Weights of a small transformer language model.
Architecture: LayerNorm before each block, biases, untied embeddings, attention and MLP in parallel.
Each number is 500 + 40 x the weight over the matrix's rms, rounded and kept within 0 to 999. Layers, rows and columns count from 0. Numbers have three digits each.

# layer 4 attention query, 128x128, rms 0.163, rows 109-127, columns 0-127
478463541418472453558466412502493554475516554467516461456515468457478510436594468487470563435490431482500498509498508491524607508430463548499452554537570434530527489471488466499449572562519457492516480533503495559477512485516489510542513488492484600479393506482574505518460537478630431492508448443417479559497532531581501529511510563554516540526510536502474530587463465465554483456470
519582557491499482524508433493516570485479526624427459594431509475512498477495507454493488480579556488449440466509564505439474585446555516552485574445490524422485533504406467469461455534494525455556492449530523467553538462489492526446485491493488502513515529521498452548509615559485503488543525491485454447526519540524479474472444555516546482553449602482483537548515551538444538542486
486515502516529503479498411494608504515513501522472441497507431520474569468458545533509544479493516404524480552472518480492536464508551513502554538542546444458513464610473536573522503452468508495534504558579509575488508536528457461412525546532507500560479499464478557532485493596453524455452438500501487549515514464471461568515464534511469513481496501441424514467580489445480452477448
504497501515472520510484553521423493450510538510504486489530435541587524532533531549464529532563474456556541477495501480491523529549532463592459490458538507498523601546593519458512533532521446563486515479436570550532535563424424434414558435552499457596536459484502437468505460570451601539572432571428464466518495499468502476536519501530447498468504473497550518492454537548603492521583
528516466501554550467468526442493489522437490493418474493486568534543547441478529508472548484500552540529499486484473558564502462547502445504468557506472455520502552444477484455552461498429457570465500516528548399481472483454494470469566435462395508548468549469568509531499525529555588508478462501482518486540484452534505481449496465490519466533506468533528516473433468484489430456509
547475521478477541480443465630387497502532400427430521542504481510435453483468498531451465488490518486537458430527533516466490489457584453517536506441536546470473565461500530493505510460520477457512536445494460480511498514480532577488519496498438534534473525477501600418484447528458478545462498451513532480470472481521528570526476428491507546494472509551510519443496475532458545514528
539490561428457460482501430481510474549484494539570521529414428442538476486455444487448516519521473451492449497491473465536486548496535536525526514545442472399473504435524466530530534504523522493485542487505527533493503567462513511487487489563519519594507447429559451521495411481606510464461560534479451525506524537501484496480478556554561551500520490524526523444503538550420523545471
485495523486576511499479531497546535527490518398515566454483471481535480471461535471453435524506461488489456392477495474526500562566534459512499517511436526518521470508432475621488446587542492489516566476468454463480462467504520519523494560457461457470523460506494482633531490530553526476450484536513485515462481522448503498568486521577520435524518455490501479496489504510483504454561
482420500516438581455452510517557466451515443455467512547579491552535557560497468490570543452549492490514444533468470473470530490484418495497461513574491510506505526477527513465566497456474501498535539461466517475522514537515516494499557495514509512563483533446600560490495504504480460400481520534529433517541507479543613441530441530515525531407487528480500448371589478470486480499495
533482516477524484457490519495532449528523563504605485478475560502588516577458432473491548508468533508428463487503510512495447454493491445589522503522524580510472544547530483458582441533464455493542446640503481458462479512538510526481498493524497537494453584502518489505526467494476458545480437484463499479560467528510479614589535485455462491488474449487435545502563480435507529494481
458576532540483489513464545515514499475466447472592471515490590440463520451459556472509467493531409470499549498556551520527482551501509427552551545470507501526485490488475467520477506511502511476511524542420534533459472529428440416496466498590486535495514493461516562529538483486478477477569473522508472475516489581538489528548522520514422483472510504571528483543495454500435534531523
441507480555458543463496525533519453482497502557560493540537461524531479503474508484502576452478473510489543472525498502498503496509543500435413510492461463504523440504554552445482478442488574465502500455460460579541531440514506422422536540474585443539485496502522467491568510511448496539538468506412476441535448484468531505448471557499534447488508491578470519566479520499469494599530
544545509473495526486496442522425512492469511490441442495474529531465487449459471537491554462453486485501439542514523543455522492498502487557519487493483516470485541469503432541548531572540485564548497468483500484471475490579581537457426520511502386429456506447503515516511559548555386508453514578476531489482471514478539506454508428546490481429528527489516534516463543499470499496492
493531400536409465492547517460472478398503474493480532500543498571490552599599486464466503468482488525449473441468515484510518514490518565555516484519452531499501521526480555467553482401525498510483471536439514537500473530507466528441541540537503452533537530577541481507424536504453572380524577455494507569421501484539437501519517505518516447485554470471548504554543496526480553473491
518469548464479593488526580492450487485490450525461481505493492531509469482491496567554467510507463500514562512492514472507510562488454544496503511444525521467498487557557494493547412478485528521551593469454511502452495470631509466502492442567519536486507460492558508455515541495540492529473461483466432504490482489492612448499524507481455555490572431443513527525490485511558491435509
510513536513475536522524458536490497494538486486428493497542514494529525577532492521483446487480475521479547521519490514498486531583526536480489437494520535532438521497516481547525550505395434526491601498386558511500540499513453544550455393562466511459540534519556529583520508481565519459511472521435413456426516497449603486517461514427518518553439448542534538552443534489443425449512
502518525470482560562581446479428479529550539538483526485557464535485525496509459463493452417496502546461523545426485539502550517473481457502440505521517462503519523510461550513473504522451574491584534524566473453494438478493484499545501421549485471554507464553472523587459572420545515511500506511492487513479500575506482527461501510541526437500485509535504505502534562540479498506575
463489500555496502435432502517539454537572522465460495503477509581445497517476473500467508478501462526549457530418502494554522489557521570458555577496543480520488578535537463528458580487494477478567493496494467569451448520530478559490557527511530493512492468464534484458460516481534436510443518488462444476497497571591475505501456491465519500494503546511514533480419546479510547504494
468519558542556508524502532497500479563491510472518472513480487406483508483543421529407521500533553491419513487489476490490430501486492484539459467572528477529483446514455528565480531483444480513509449439502471553539461492485425469515512544511519589488521522558472522494473474448570492508514450517517469443504530456393478511470537565493514510585497512464509432433491522466505482542494